Weights of a small transformer language model: normalized queries and keys, 9076 steps.
Each number is 200 + 30 x the weight over the matrix's rms, rounded and kept within 0 to 999. Layers, rows and columns count from 0.

# gate: layer 2 MLP gate, 256x96, rms 0.225, rows 25-48, columns 0-95
# up: layer 2 MLP up, 256x96, rms 0.235, rows 25-48, columns 0-95
# down: layer 2 MLP down (transposed), 256x96, rms 0.219, rows 25-48, columns 0-95
gate25,208,155,184,211,143,185,241,201,165,209,185,247,199,201,195,212,194,199,153,252,208,169,180,195,197,218,201,213,225,180,150,212,253,153,200,217,117,204,223,214,183,182,169,174,191,172,173,209,175,192,204,218,167,203,182,160,252,148,185,211,233,213,197,184,196,228,181,165,168,228,200,189,162,202,219,274,191,258,160,105,198,207,204,218,198,202,233,238,227,202,196,178,151,190,191,200
up25,197,257,179,180,203,204,182,213,212,225,219,175,205,194,175,185,244,208,187,151,181,194,222,217,221,209,183,181,186,193,235,246,152,220,181,171,261,200,205,232,198,213,222,213,222,238,219,214,272,210,226,221,227,192,268,263,139,229,195,216,202,177,238,219,180,195,217,197,219,210,191,183,234,224,146,163,164,195,195,270,225,197,211,204,218,171,176,205,200,228,194,230,217,202,215,147
down25,195,186,207,226,186,182,219,173,201,224,194,233,201,202,215,199,206,177,180,229,198,186,189,136,207,193,218,229,213,235,152,163,216,150,191,213,85,187,214,180,177,194,182,233,194,205,210,206,166,201,174,210,147,200,188,169,278,190,204,212,244,166,197,183,190,218,187,218,217,207,232,202,194,183,217,237,201,241,196,118,198,229,181,201,177,195,231,228,227,188,183,183,190,201,207,213
gate26,190,210,133,133,221,199,182,156,216,192,274,209,211,198,227,203,180,235,176,211,190,192,184,181,183,249,180,217,212,226,203,146,200,231,212,192,191,154,216,212,207,159,191,191,251,225,177,116,207,190,170,212,214,215,157,195,208,193,241,238,177,219,152,172,266,269,179,277,241,232,176,184,195,222,176,250,166,207,177,239,159,210,155,286,163,224,207,170,224,201,195,156,242,208,197,223
up26,169,165,192,121,200,174,201,194,209,214,233,211,182,193,248,191,203,209,207,234,198,243,154,181,167,221,225,252,228,220,158,201,187,259,242,217,186,156,216,204,220,189,208,184,238,161,169,161,232,221,162,221,223,182,210,183,177,238,198,219,186,239,128,197,222,208,172,285,217,198,169,168,207,250,229,255,161,198,178,252,114,167,153,251,226,197,212,184,190,230,176,157,231,234,180,245
down26,116,186,211,245,153,187,218,134,165,203,194,215,217,181,229,165,238,185,278,247,186,232,201,195,176,196,208,213,199,210,211,171,196,228,158,255,160,189,234,226,251,151,190,168,188,165,249,207,187,207,186,244,185,201,200,233,148,215,202,202,256,227,208,215,261,244,205,207,244,205,280,209,205,206,264,179,248,203,173,188,194,195,215,200,216,204,179,160,239,209,206,190,270,216,196,243
gate27,190,201,194,226,212,192,220,268,222,227,217,186,220,259,211,166,239,204,195,168,204,168,251,150,189,256,175,194,212,159,216,191,173,210,178,228,224,219,241,201,177,196,261,229,206,287,211,225,237,206,176,194,188,175,216,185,220,146,192,220,182,167,202,222,221,181,229,220,273,210,188,146,179,218,170,236,146,178,151,196,174,195,182,217,205,177,216,230,197,191,201,167,199,171,267,191
up27,180,162,212,180,215,226,218,166,189,166,170,215,222,179,203,189,200,194,232,197,185,183,169,234,282,155,235,253,205,198,164,205,211,200,211,241,211,180,155,171,199,199,193,217,167,179,239,203,216,245,253,147,230,215,198,225,200,196,196,139,214,239,134,191,193,182,185,152,165,201,222,154,133,211,222,170,226,215,225,215,269,199,183,158,218,212,176,190,174,194,193,248,233,218,205,224
down27,203,211,196,197,283,176,219,227,204,191,246,217,153,180,229,213,206,214,234,213,162,199,223,197,155,238,220,171,191,207,215,198,196,221,196,192,224,180,215,166,205,195,197,271,181,241,158,231,231,238,162,214,140,131,174,220,273,206,194,215,177,168,228,187,224,167,218,167,268,234,263,243,215,180,190,212,215,166,200,218,223,180,238,161,160,176,226,213,237,211,226,181,290,171,251,177
gate28,175,175,180,186,183,251,158,171,204,214,179,180,206,189,205,239,252,197,233,220,235,151,214,203,182,204,187,207,193,244,223,219,186,169,213,192,160,189,210,241,180,191,211,178,167,156,235,212,250,180,174,170,148,175,198,201,257,195,250,225,203,189,190,215,188,254,212,190,276,164,205,198,245,161,242,199,174,198,251,180,254,200,190,153,220,213,186,166,194,184,150,199,143,217,179,207
up28,219,165,206,249,232,198,208,190,253,202,179,175,197,177,225,203,238,191,185,146,181,176,200,218,255,211,155,141,222,222,186,190,223,239,213,224,190,234,213,219,193,207,184,179,149,178,239,200,206,202,238,197,213,185,160,152,290,180,228,210,178,173,185,214,247,251,229,175,205,215,228,227,236,180,217,199,184,194,240,216,230,234,189,175,197,168,191,183,153,192,179,239,197,180,183,196
down28,173,224,201,172,186,163,210,227,148,200,178,219,126,240,189,242,233,190,208,254,185,261,200,224,161,163,211,224,169,189,198,204,190,155,191,212,166,183,199,189,181,210,201,183,226,218,194,198,169,216,198,191,186,282,221,220,189,237,219,229,205,229,179,176,193,201,187,209,220,216,223,164,199,195,164,231,212,221,158,144,149,213,136,198,223,266,218,193,226,193,197,154,206,173,235,219
gate29,204,236,161,230,179,218,242,177,210,221,230,191,261,229,179,174,221,206,180,193,261,135,188,231,257,241,178,204,237,287,206,207,205,159,219,219,143,193,230,199,198,127,189,179,193,184,200,137,254,192,154,151,256,218,207,164,212,177,208,254,191,190,209,204,185,221,210,227,216,137,214,168,169,236,179,197,209,179,161,222,156,240,206,202,188,218,270,211,230,257,229,209,197,186,259,199
up29,210,181,171,194,254,204,233,191,187,262,160,214,142,160,218,188,234,235,190,250,167,167,221,208,169,169,129,202,175,195,240,206,231,224,169,160,265,232,213,201,213,311,228,172,201,227,191,223,235,210,230,215,162,200,205,256,173,191,177,193,228,241,181,261,147,138,194,233,197,219,225,143,184,158,170,147,197,155,209,221,245,199,214,201,193,164,155,156,213,157,203,203,222,239,183,189
down29,189,193,193,163,158,183,211,215,249,241,218,146,197,182,223,279,214,184,267,173,219,223,210,167,250,206,187,192,206,210,234,198,194,215,179,175,210,191,212,206,212,145,211,224,127,219,198,181,155,241,214,167,263,213,251,172,240,282,227,207,235,188,179,171,153,150,181,242,191,120,212,180,260,187,158,188,169,194,219,163,184,214,170,169,237,216,263,244,229,278,230,162,188,117,220,163
gate30,165,224,151,242,250,247,240,227,216,213,214,162,202,188,217,244,226,200,233,173,193,200,219,170,225,215,229,206,218,218,171,151,255,224,204,202,211,217,140,201,218,181,210,219,217,200,187,194,220,197,147,166,177,198,250,183,156,237,174,160,195,199,175,189,218,270,209,269,205,252,182,219,258,204,152,228,209,172,182,244,181,219,198,265,160,215,233,145,176,171,187,246,210,167,178,227
up30,217,193,197,191,270,224,140,192,224,211,178,217,246,260,210,186,215,218,230,262,166,234,160,189,199,214,252,179,185,160,219,202,164,212,196,180,157,179,207,198,206,174,209,193,209,145,221,177,201,165,210,216,222,164,182,200,212,202,198,192,181,195,195,189,208,223,153,263,204,201,208,170,207,220,249,269,180,217,201,203,148,192,199,178,212,227,258,209,188,205,206,204,203,145,186,207
down30,187,211,192,227,196,195,212,166,194,176,220,207,170,196,223,195,158,202,197,183,211,170,205,176,229,230,197,218,171,247,208,193,239,241,173,267,217,175,216,147,137,232,214,188,206,211,209,208,134,161,275,220,260,164,204,205,153,170,271,162,244,219,220,246,165,213,237,189,230,226,229,196,156,196,182,143,238,189,189,208,225,215,237,206,172,204,243,178,172,182,217,183,184,251,188,174
gate31,237,199,177,227,196,225,175,224,188,207,210,186,213,197,206,213,195,210,181,233,156,192,191,190,259,200,219,185,248,165,207,180,202,207,221,167,137,98,162,216,167,170,210,206,242,161,243,175,260,157,227,148,175,251,183,198,210,186,224,144,184,226,207,181,213,183,196,211,237,206,256,178,176,166,230,224,231,186,206,205,174,241,244,159,190,207,198,225,245,220,168,207,167,218,215,171
up31,187,196,222,211,228,219,257,220,224,247,242,188,168,181,182,215,220,193,223,208,221,210,210,223,183,223,212,155,193,258,174,217,229,212,189,209,246,241,241,183,241,234,212,147,187,189,219,221,196,207,221,198,238,168,146,224,190,178,195,218,199,207,157,245,184,236,236,237,226,204,224,201,191,242,152,197,154,176,224,230,200,175,219,137,192,207,215,199,179,204,150,198,254,224,194,190
down31,214,272,202,209,176,203,145,174,190,219,192,198,219,230,209,207,159,175,188,159,200,209,184,165,187,174,206,242,217,227,187,135,200,186,189,150,136,125,171,204,182,183,166,217,185,171,223,191,243,173,174,185,202,206,207,182,209,225,226,165,183,228,207,180,211,182,188,229,289,200,233,227,196,197,233,208,214,204,202,181,207,248,206,269,199,175,206,185,208,183,195,191,178,231,238,170
gate32,156,180,210,144,158,222,191,174,189,204,212,226,213,226,229,244,209,134,210,206,167,221,199,210,206,201,157,239,208,231,249,187,181,206,178,217,244,118,224,183,176,224,255,192,196,224,212,203,259,239,227,188,184,210,239,192,210,147,188,170,214,185,226,267,164,205,225,192,220,223,208,206,166,176,179,185,198,208,180,227,235,191,194,230,212,204,214,226,257,218,216,153,254,189,213,173
up32,230,165,194,186,217,237,173,219,210,183,190,156,225,185,196,159,188,217,177,158,237,128,201,205,178,229,162,179,154,195,191,179,199,181,174,185,172,226,215,236,215,187,188,207,164,183,188,182,183,160,143,209,202,195,187,214,229,259,192,226,196,188,219,217,200,187,164,227,198,200,187,176,154,265,205,215,180,225,205,170,259,195,198,180,237,154,165,204,166,204,216,172,180,220,205,222
down32,131,218,208,213,228,155,209,231,224,216,181,256,196,215,205,159,236,178,217,160,225,256,188,191,197,241,237,198,240,201,225,228,206,207,174,176,239,208,241,185,207,161,206,195,221,205,163,200,206,229,230,154,221,192,236,216,197,176,155,171,179,214,194,211,198,229,203,180,237,183,219,215,218,198,190,218,180,189,166,219,183,184,215,205,187,196,232,186,261,202,202,194,247,157,224,217
gate33,196,213,211,239,259,229,189,193,227,208,209,172,255,225,219,164,227,205,195,186,171,199,193,182,203,244,261,178,295,171,199,169,200,201,185,230,199,206,157,217,229,241,191,198,211,233,233,182,236,201,234,187,198,197,187,175,196,165,242,195,104,198,164,234,202,245,189,199,231,231,259,190,172,186,170,212,203,191,197,175,197,194,230,178,137,208,254,156,148,244,148,193,209,188,212,222
up33,147,215,197,182,182,258,226,217,192,212,174,239,173,218,182,236,203,166,199,195,196,181,161,228,175,163,154,178,183,247,225,230,230,181,190,179,215,189,258,222,195,150,213,142,214,176,233,167,205,195,196,238,219,193,214,210,185,222,102,180,245,191,203,159,183,244,198,221,243,175,150,234,238,202,204,226,173,214,173,241,223,212,169,194,236,149,157,242,266,185,234,184,210,267,191,173
down33,183,241,191,256,153,173,233,228,202,222,181,213,210,196,231,200,142,202,225,205,241,193,200,222,154,253,244,204,229,191,189,218,197,201,202,217,248,206,240,217,203,191,193,230,208,182,178,128,207,192,216,231,204,193,212,217,209,178,256,221,144,148,141,173,171,217,222,187,188,214,288,194,218,185,190,235,144,152,188,257,148,175,273,205,191,169,220,147,179,181,187,229,253,198,195,206
gate34,206,221,207,168,230,248,205,201,212,205,233,213,235,159,206,217,231,221,227,211,233,200,231,203,203,207,256,193,196,199,243,167,261,170,168,212,235,159,185,234,235,215,202,209,216,235,205,113,180,260,223,200,205,171,221,199,212,174,208,169,202,152,177,264,208,207,237,165,244,210,257,138,169,235,209,216,188,206,113,200,199,220,150,213,194,221,234,173,184,208,185,188,206,224,211,204
up34,218,242,238,180,221,257,208,176,236,188,191,238,246,173,167,192,234,221,206,221,203,200,210,201,197,203,258,201,179,175,243,162,196,189,148,216,234,146,216,243,238,260,184,211,193,244,237,135,159,257,218,222,209,166,225,200,196,210,225,188,188,160,171,239,215,178,249,156,255,214,219,197,168,228,227,209,192,191,142,215,184,185,146,207,159,225,198,139,225,191,208,199,226,198,231,206
down34,175,200,194,203,222,171,168,152,210,170,153,161,204,211,158,207,178,168,182,175,154,151,184,150,142,210,203,213,176,143,192,227,224,250,201,193,221,247,180,229,221,167,144,237,230,237,192,276,201,166,191,157,235,221,206,211,242,173,210,245,170,227,250,223,218,199,179,213,223,168,269,228,195,162,192,169,195,155,187,176,191,163,192,160,184,225,191,216,223,163,203,165,210,202,217,218
gate35,240,131,218,215,191,242,240,204,182,242,240,186,179,187,213,178,192,230,250,243,233,213,192,183,177,233,158,200,207,265,205,215,200,214,129,183,238,217,156,225,192,206,226,155,197,218,208,169,213,185,192,237,172,230,183,154,235,191,171,242,240,202,193,226,222,239,194,157,263,206,196,210,181,136,209,242,152,240,163,233,213,171,181,207,221,158,191,190,164,240,184,184,205,234,201,224
up35,223,253,188,216,214,148,196,155,214,198,171,193,219,209,197,199,251,161,152,182,193,189,166,220,289,184,240,159,182,135,190,197,205,183,207,239,189,174,220,210,229,263,205,235,216,155,212,237,214,198,207,189,223,155,232,249,177,218,206,168,158,189,219,154,174,180,209,204,198,213,192,170,245,199,146,143,249,151,237,167,241,237,224,217,174,203,222,229,243,176,227,220,210,186,193,192
down35,230,215,189,241,206,185,181,265,172,285,184,200,210,204,192,186,198,215,215,219,184,236,247,161,162,218,222,218,225,248,195,168,189,197,164,163,167,203,191,236,188,194,217,154,237,202,218,179,217,206,190,182,217,215,200,237,241,186,217,216,163,150,165,194,233,214,179,194,255,171,192,213,201,214,194,206,207,230,230,256,183,248,156,144,217,216,219,204,167,194,190,159,189,211,199,170
gate36,261,226,214,215,157,216,257,199,170,154,229,212,209,231,213,154,166,230,212,237,180,174,112,241,182,176,164,187,176,157,170,202,167,174,219,196,201,279,155,234,206,249,208,244,260,173,159,190,142,141,198,175,192,225,157,193,169,176,226,240,177,258,207,203,180,191,191,181,174,246,192,179,158,207,271,156,188,230,154,186,220,203,203,199,203,227,199,212,169,177,173,239,215,184,232,210
up36,199,191,269,182,194,226,222,199,212,200,182,155,179,185,205,216,183,209,194,217,200,211,197,203,255,216,201,194,158,184,228,185,166,198,136,236,232,256,199,235,215,249,204,197,174,166,177,211,142,254,218,174,197,195,201,158,228,209,202,200,207,225,217,195,223,190,201,209,195,182,199,183,170,237,244,219,187,140,139,205,210,261,202,183,294,227,166,159,195,170,156,198,156,220,180,194
down36,189,200,146,194,192,175,171,187,195,209,185,260,223,222,217,208,173,176,197,212,199,173,209,214,160,191,173,199,227,178,191,217,205,200,266,168,238,190,205,184,191,168,220,180,213,228,216,180,257,159,170,212,199,176,199,232,183,180,211,212,198,229,195,201,183,244,221,209,137,219,119,200,221,191,173,181,195,236,237,209,189,153,217,239,128,181,242,223,229,234,247,213,239,166,209,201
gate37,173,221,212,201,234,235,205,248,235,244,206,184,158,179,166,187,258,175,177,162,121,204,205,218,170,196,206,177,204,247,236,245,228,213,175,198,264,159,224,197,146,239,193,224,158,240,223,208,193,199,239,177,198,148,188,195,231,192,176,155,158,226,248,224,189,154,189,212,249,253,243,186,211,245,216,168,199,237,193,243,246,228,163,183,159,203,209,211,206,220,225,189,247,185,162,188
up37,224,229,191,179,192,186,174,241,186,215,240,197,213,212,142,230,218,209,251,213,179,222,238,158,250,171,212,152,213,130,202,251,197,206,157,181,201,120,185,199,203,209,157,186,225,231,191,173,147,175,137,235,183,180,226,226,219,193,231,156,193,194,199,182,226,217,223,190,200,236,181,210,198,178,240,201,225,194,194,240,207,193,186,214,246,227,179,213,204,233,246,301,202,165,153,212
down37,208,223,211,221,182,185,230,164,273,228,156,182,163,233,203,194,209,231,126,160,215,166,188,202,160,227,189,182,145,248,164,185,188,222,171,186,198,253,230,225,185,221,262,256,183,212,222,216,167,216,228,205,138,211,198,118,212,245,221,205,207,204,204,170,179,167,164,209,284,189,180,208,226,189,192,215,207,222,181,148,186,265,206,183,179,233,201,181,185,221,195,197,215,237,191,207
gate38,206,198,171,223,240,234,261,201,213,257,237,245,180,183,205,182,211,228,163,146,222,219,158,219,285,243,171,197,187,210,238,209,213,223,210,214,245,180,249,192,199,169,190,152,180,225,171,190,216,238,166,194,172,137,198,167,207,185,177,249,214,170,189,214,227,309,166,204,226,198,280,196,168,207,238,228,171,204,133,234,192,190,198,159,194,217,264,163,223,234,194,202,203,217,201,218
up38,242,197,173,146,216,178,212,151,169,244,191,251,216,188,166,207,188,176,194,178,172,225,176,213,281,243,184,179,210,231,212,161,223,202,204,166,243,203,247,198,166,182,185,180,153,229,150,180,189,206,162,206,173,171,168,219,114,194,157,197,232,197,248,171,238,228,217,175,221,167,191,162,237,175,209,205,162,239,136,210,221,235,195,239,215,212,201,221,328,191,223,187,200,179,142,187
down38,210,252,188,168,193,203,206,277,78,216,240,181,159,229,168,224,223,221,185,162,241,147,213,195,206,194,245,161,224,199,253,222,241,192,216,194,215,219,168,187,170,183,206,210,140,220,209,188,135,193,178,258,164,161,187,196,222,212,186,265,241,185,206,199,260,170,196,241,209,253,153,220,248,196,265,183,180,161,246,215,215,213,244,204,199,172,163,191,194,222,205,223,246,162,198,216
gate39,198,169,169,191,217,239,270,182,165,262,214,172,226,246,190,228,197,182,277,214,193,274,186,199,214,208,195,176,286,196,201,196,253,187,163,181,207,139,194,184,206,240,203,188,214,210,172,140,194,262,148,174,202,233,212,182,235,197,174,216,167,156,235,249,236,177,170,206,227,207,244,187,200,185,175,192,200,230,169,200,219,200,177,222,204,255,284,207,204,250,234,240,211,152,170,228
up39,167,160,233,246,189,188,187,279,150,139,276,269,208,221,266,270,242,256,144,147,236,179,169,219,171,208,174,150,190,214,183,229,225,170,190,182,182,216,184,215,173,143,233,184,199,209,243,218,208,212,206,197,228,184,194,164,199,213,292,206,223,229,192,153,146,197,270,166,194,179,125,161,180,233,172,242,255,153,187,217,239,226,188,218,253,230,190,236,160,187,235,142,242,165,250,170
down39,143,195,224,186,159,178,200,256,235,189,242,234,127,178,193,218,179,199,231,155,223,149,157,166,200,164,230,172,223,196,175,183,183,233,186,197,199,219,315,203,222,186,213,233,176,170,173,209,228,287,192,192,229,189,229,214,136,158,223,178,224,187,132,204,182,214,131,158,186,270,203,212,189,200,191,214,173,198,264,193,174,169,220,195,172,217,191,191,217,196,178,257,219,244,211,283
gate40,224,175,174,199,183,235,160,193,281,203,226,179,273,175,199,227,206,215,162,174,191,201,236,154,198,231,201,199,233,211,200,186,198,182,220,176,177,139,205,168,169,137,180,226,181,192,204,220,174,213,184,145,207,218,249,185,209,183,198,142,178,156,220,190,219,211,215,206,214,195,219,154,165,169,246,182,212,265,153,230,192,226,164,168,199,201,242,193,187,247,251,234,172,185,221,200
up40,217,164,170,165,153,243,176,173,243,189,208,191,248,151,232,234,205,204,124,164,200,231,210,148,214,205,223,230,197,196,187,193,179,194,230,157,161,154,180,154,171,183,194,226,185,182,222,257,179,199,212,150,198,240,231,207,225,179,192,167,204,203,244,167,178,205,181,209,221,195,200,143,184,158,232,180,198,233,178,227,217,210,163,147,193,180,188,214,177,229,249,230,156,202,209,209
down40,184,160,182,213,182,210,227,233,116,161,189,217,186,214,168,182,202,228,211,226,248,196,170,242,176,187,227,148,152,198,177,169,203,167,208,208,189,217,184,261,243,200,198,234,205,160,171,176,158,169,166,232,208,188,141,219,173,197,146,245,212,158,169,136,208,209,178,173,192,156,187,209,213,235,230,164,211,181,225,196,174,209,209,152,197,181,173,227,215,176,209,216,214,188,211,224
gate41,187,225,218,193,224,212,190,201,222,232,213,201,223,248,201,183,237,212,207,199,218,199,215,207,217,205,120,186,223,183,223,270,175,195,155,215,211,143,199,243,158,146,189,203,210,281,228,180,220,243,216,217,201,253,204,134,226,206,209,139,152,187,227,259,192,166,202,206,229,212,195,189,155,178,181,181,178,199,219,186,190,165,198,164,180,178,186,167,192,234,159,215,180,199,207,215
up41,228,205,202,190,208,184,255,171,200,215,191,223,249,186,258,187,192,190,191,227,232,171,205,248,236,187,222,222,237,175,191,186,192,199,150,199,183,210,193,245,179,235,206,170,226,188,177,239,176,214,156,179,181,194,178,234,246,222,198,189,227,197,183,186,181,255,230,217,158,246,237,171,193,172,231,214,156,205,236,223,200,177,220,143,174,171,214,196,202,197,230,233,183,206,226,222
down41,209,167,190,196,215,198,209,248,219,207,215,150,145,135,209,223,189,186,174,232,188,210,190,207,163,184,212,222,161,200,206,250,172,234,208,232,233,180,192,175,211,215,168,259,192,246,215,219,191,177,204,207,178,169,215,193,140,206,184,170,243,154,179,222,214,177,147,199,232,217,221,171,236,184,232,233,195,180,180,239,195,169,244,195,188,204,248,210,208,202,172,164,246,217,168,217
gate42,188,196,228,166,189,127,246,177,191,214,169,179,188,164,203,212,200,202,238,176,168,238,211,123,233,229,189,218,233,257,214,241,226,224,147,143,212,187,164,212,237,182,196,191,175,211,211,186,215,187,240,220,171,187,243,121,236,171,150,146,164,166,222,193,202,236,173,209,212,163,208,202,203,188,237,223,201,163,253,224,220,227,193,209,220,229,216,195,238,206,166,171,201,222,182,225
up42,218,199,211,257,180,204,174,239,239,251,201,218,175,152,224,203,214,217,190,219,212,193,248,150,143,211,235,225,271,195,196,226,203,195,160,162,220,197,158,191,212,247,288,161,149,183,208,212,209,201,171,226,160,197,198,186,182,192,223,224,249,159,150,173,234,216,202,235,180,205,183,236,217,242,165,213,191,221,197,194,151,212,184,185,220,212,225,232,187,197,183,211,150,205,208,244
down42,264,210,160,212,171,207,229,177,212,206,218,320,197,210,162,201,294,176,184,225,194,199,172,252,215,196,165,232,196,232,189,224,227,139,223,252,228,222,198,196,212,223,169,142,210,228,193,222,167,191,199,226,177,168,181,272,210,193,196,213,179,229,204,211,192,214,199,160,202,236,231,209,193,205,172,168,188,163,184,174,164,212,190,123,171,133,176,246,199,239,213,187,251,182,222,198
gate43,202,219,215,189,212,216,269,213,225,204,214,215,232,193,195,142,207,255,242,185,203,225,176,195,229,209,212,192,212,210,211,153,220,204,160,217,240,232,208,238,215,195,190,196,161,252,174,138,216,233,176,205,175,199,190,166,205,183,173,217,177,205,222,212,238,193,209,174,246,198,219,185,130,215,177,200,164,235,172,156,242,229,176,214,193,197,246,195,222,196,166,153,238,235,274,243
up43,176,172,194,210,142,168,190,189,195,201,196,148,253,208,166,183,171,226,185,221,172,239,240,212,246,212,182,253,159,206,167,162,228,206,212,181,161,252,223,185,201,183,202,188,207,202,219,206,257,185,172,166,173,211,208,191,200,141,163,221,185,210,232,233,167,202,170,191,224,176,189,214,210,231,163,179,190,223,246,209,192,188,156,218,208,222,191,146,247,210,182,221,121,262,172,176
down43,184,166,250,254,182,195,224,210,216,248,181,237,138,181,190,151,217,224,193,198,253,173,218,228,208,195,170,136,194,251,183,218,221,197,216,218,214,180,208,231,232,214,234,169,245,143,160,208,193,229,198,208,168,167,204,215,118,237,223,177,213,230,154,189,213,206,237,166,187,149,226,217,186,197,210,175,270,215,203,229,258,216,178,231,168,259,220,196,197,203,228,215,167,201,193,183
gate44,215,198,181,196,198,231,237,217,148,171,217,189,185,181,189,173,195,286,190,202,141,226,171,194,218,192,201,203,243,227,190,185,234,248,237,183,203,199,222,194,218,182,200,132,200,196,185,176,200,179,257,119,188,193,200,212,210,148,214,181,140,179,198,182,165,184,258,192,202,217,206,199,220,185,187,158,211,183,213,238,198,183,221,189,245,220,227,199,234,183,203,208,175,218,172,193
up44,228,191,231,180,216,244,225,180,160,191,201,191,195,161,204,215,159,203,217,184,180,256,183,207,144,194,183,177,236,158,185,212,198,228,223,211,195,163,219,182,167,171,223,209,185,194,197,217,256,236,146,216,194,214,248,218,187,170,212,173,161,204,213,217,179,168,214,213,198,236,177,204,216,147,154,194,211,215,224,202,189,199,223,202,143,189,243,182,230,205,200,224,242,203,165,191
down44,185,156,161,196,222,216,168,236,222,157,196,193,213,241,222,207,154,198,198,173,201,139,244,206,239,190,157,191,188,216,188,201,202,187,177,225,227,200,172,191,181,224,178,178,206,210,204,188,214,192,204,238,196,214,180,180,193,265,185,233,226,190,170,191,246,209,157,164,148,181,136,244,146,225,201,198,216,210,162,184,184,225,199,202,203,230,185,210,147,185,190,180,205,197,217,244
gate45,181,191,204,183,183,202,241,221,197,251,186,177,211,182,159,176,198,221,216,190,225,162,182,221,167,233,171,219,206,222,216,229,226,212,150,175,215,252,238,208,214,126,246,189,205,277,116,146,212,251,124,245,205,202,243,188,180,180,184,247,201,219,200,232,203,166,188,222,226,204,229,180,142,232,177,204,159,201,179,205,259,219,178,231,183,200,227,187,244,218,184,189,219,239,201,175
up45,252,203,215,239,179,185,164,183,190,223,242,205,219,235,204,193,208,187,165,192,213,204,164,177,177,216,204,207,219,193,153,198,191,189,175,187,159,172,191,268,254,178,210,197,225,238,144,164,209,199,124,213,190,209,171,164,106,168,180,188,216,226,211,194,268,162,189,182,225,157,160,149,117,178,176,220,220,238,229,191,217,228,157,226,189,231,227,153,228,200,217,219,183,149,244,222
down45,176,201,228,230,177,141,194,172,183,239,195,227,115,151,187,203,171,198,203,219,183,197,207,237,184,194,201,249,148,185,174,229,192,188,186,194,176,224,210,194,221,214,222,219,192,217,181,175,169,171,189,188,216,139,243,168,166,173,220,156,209,256,216,252,206,197,154,218,183,182,176,182,124,177,172,261,166,214,200,235,183,155,233,219,197,176,188,153,194,166,236,168,225,204,194,294
gate46,170,189,168,242,199,260,169,195,187,241,213,189,194,172,191,224,184,200,180,200,192,214,143,200,192,206,268,187,209,227,217,221,231,208,136,182,189,208,206,191,191,136,213,200,131,177,202,196,214,166,184,228,179,150,203,229,189,178,182,213,183,235,258,198,253,222,216,211,235,182,215,183,226,219,181,245,195,192,214,204,224,271,209,142,220,208,224,166,236,210,161,203,184,217,159,201
up46,153,175,176,188,184,200,192,168,211,201,176,190,234,168,191,256,180,207,155,147,214,230,152,208,174,198,169,211,208,237,205,220,227,192,197,205,187,280,233,227,205,157,216,228,161,172,224,207,169,200,157,214,224,154,218,199,194,165,159,182,219,235,218,170,227,185,249,217,211,243,159,167,205,219,189,222,204,214,224,165,242,258,189,175,248,163,223,194,177,203,187,202,189,198,217,210
down46,200,210,239,212,159,166,229,205,240,210,172,180,189,205,149,212,205,194,197,204,219,171,245,155,226,178,196,187,196,167,209,242,160,254,225,204,172,155,173,214,214,191,179,143,212,199,213,186,138,193,216,228,166,222,222,166,189,227,229,229,163,165,182,211,185,192,191,162,136,202,191,204,247,248,195,207,189,208,245,163,191,148,174,224,179,209,170,237,156,203,192,169,178,188,222,235
gate47,170,209,170,226,207,203,181,161,191,154,201,226,202,213,202,200,236,212,208,210,188,191,205,203,202,199,181,209,140,159,183,149,176,167,176,164,149,199,207,236,178,183,174,223,190,240,200,161,219,251,179,143,209,206,230,235,175,218,194,216,158,194,233,212,206,227,222,208,245,206,210,182,218,195,201,210,190,149,157,218,241,171,164,207,192,164,170,216,203,186,204,166,258,218,235,204
up47,195,176,166,149,211,203,189,225,234,215,233,213,184,188,218,217,242,193,188,159,213,162,192,167,138,217,195,208,205,174,217,204,219,198,218,220,181,146,248,176,186,194,204,207,164,236,211,230,191,156,180,226,138,172,208,167,211,193,207,161,186,164,202,188,199,217,201,214,224,238,179,231,163,178,148,191,167,173,249,202,183,183,161,190,195,195,209,193,205,204,215,185,194,204,212,179
down47,210,212,186,257,207,211,179,206,183,157,203,205,206,211,175,165,209,206,189,223,204,212,209,214,226,196,245,169,184,196,197,165,200,189,168,168,152,191,194,221,207,184,210,241,208,206,176,173,196,212,192,198,203,191,212,246,211,188,218,224,188,205,218,228,171,181,228,215,287,178,300,231,213,197,202,188,195,178,206,220,196,205,215,130,223,147,154,245,208,191,191,188,277,195,241,157
gate48,177,187,193,168,129,202,206,128,168,203,228,200,191,204,166,191,210,212,267,193,228,204,179,210,188,207,208,167,186,262,250,209,219,185,210,184,215,230,200,220,159,182,190,161,202,192,200,126,221,212,186,232,178,230,207,181,183,204,232,234,202,217,185,184,215,208,232,199,214,211,183,178,139,277,160,181,176,234,145,191,160,215,196,260,177,198,225,156,238,208,161,156,220,242,216,217
up48,199,203,228,182,179,189,203,206,207,191,226,160,175,176,173,217,180,206,221,240,187,184,225,220,223,212,191,200,211,203,180,224,184,242,200,218,190,173,270,185,174,129,156,197,235,195,143,243,214,177,227,207,224,202,222,185,239,173,188,173,204,197,257,157,241,146,197,218,236,191,229,212,156,199,170,165,212,167,169,261,223,195,180,192,169,232,224,140,179,222,201,241,195,217,226,185
down48,152,169,180,210,203,209,193,125,209,210,224,201,187,243,224,232,193,217,223,189,211,178,217,211,162,226,190,185,175,222,212,204,190,175,206,190,164,222,173,171,178,265,211,219,183,171,221,163,176,187,194,231,182,168,168,231,199,259,165,188,255,257,173,196,176,166,178,205,213,226,196,209,157,220,227,196,168,222,169,145,176,159,196,222,217,192,220,204,145,144,191,221,184,200,161,211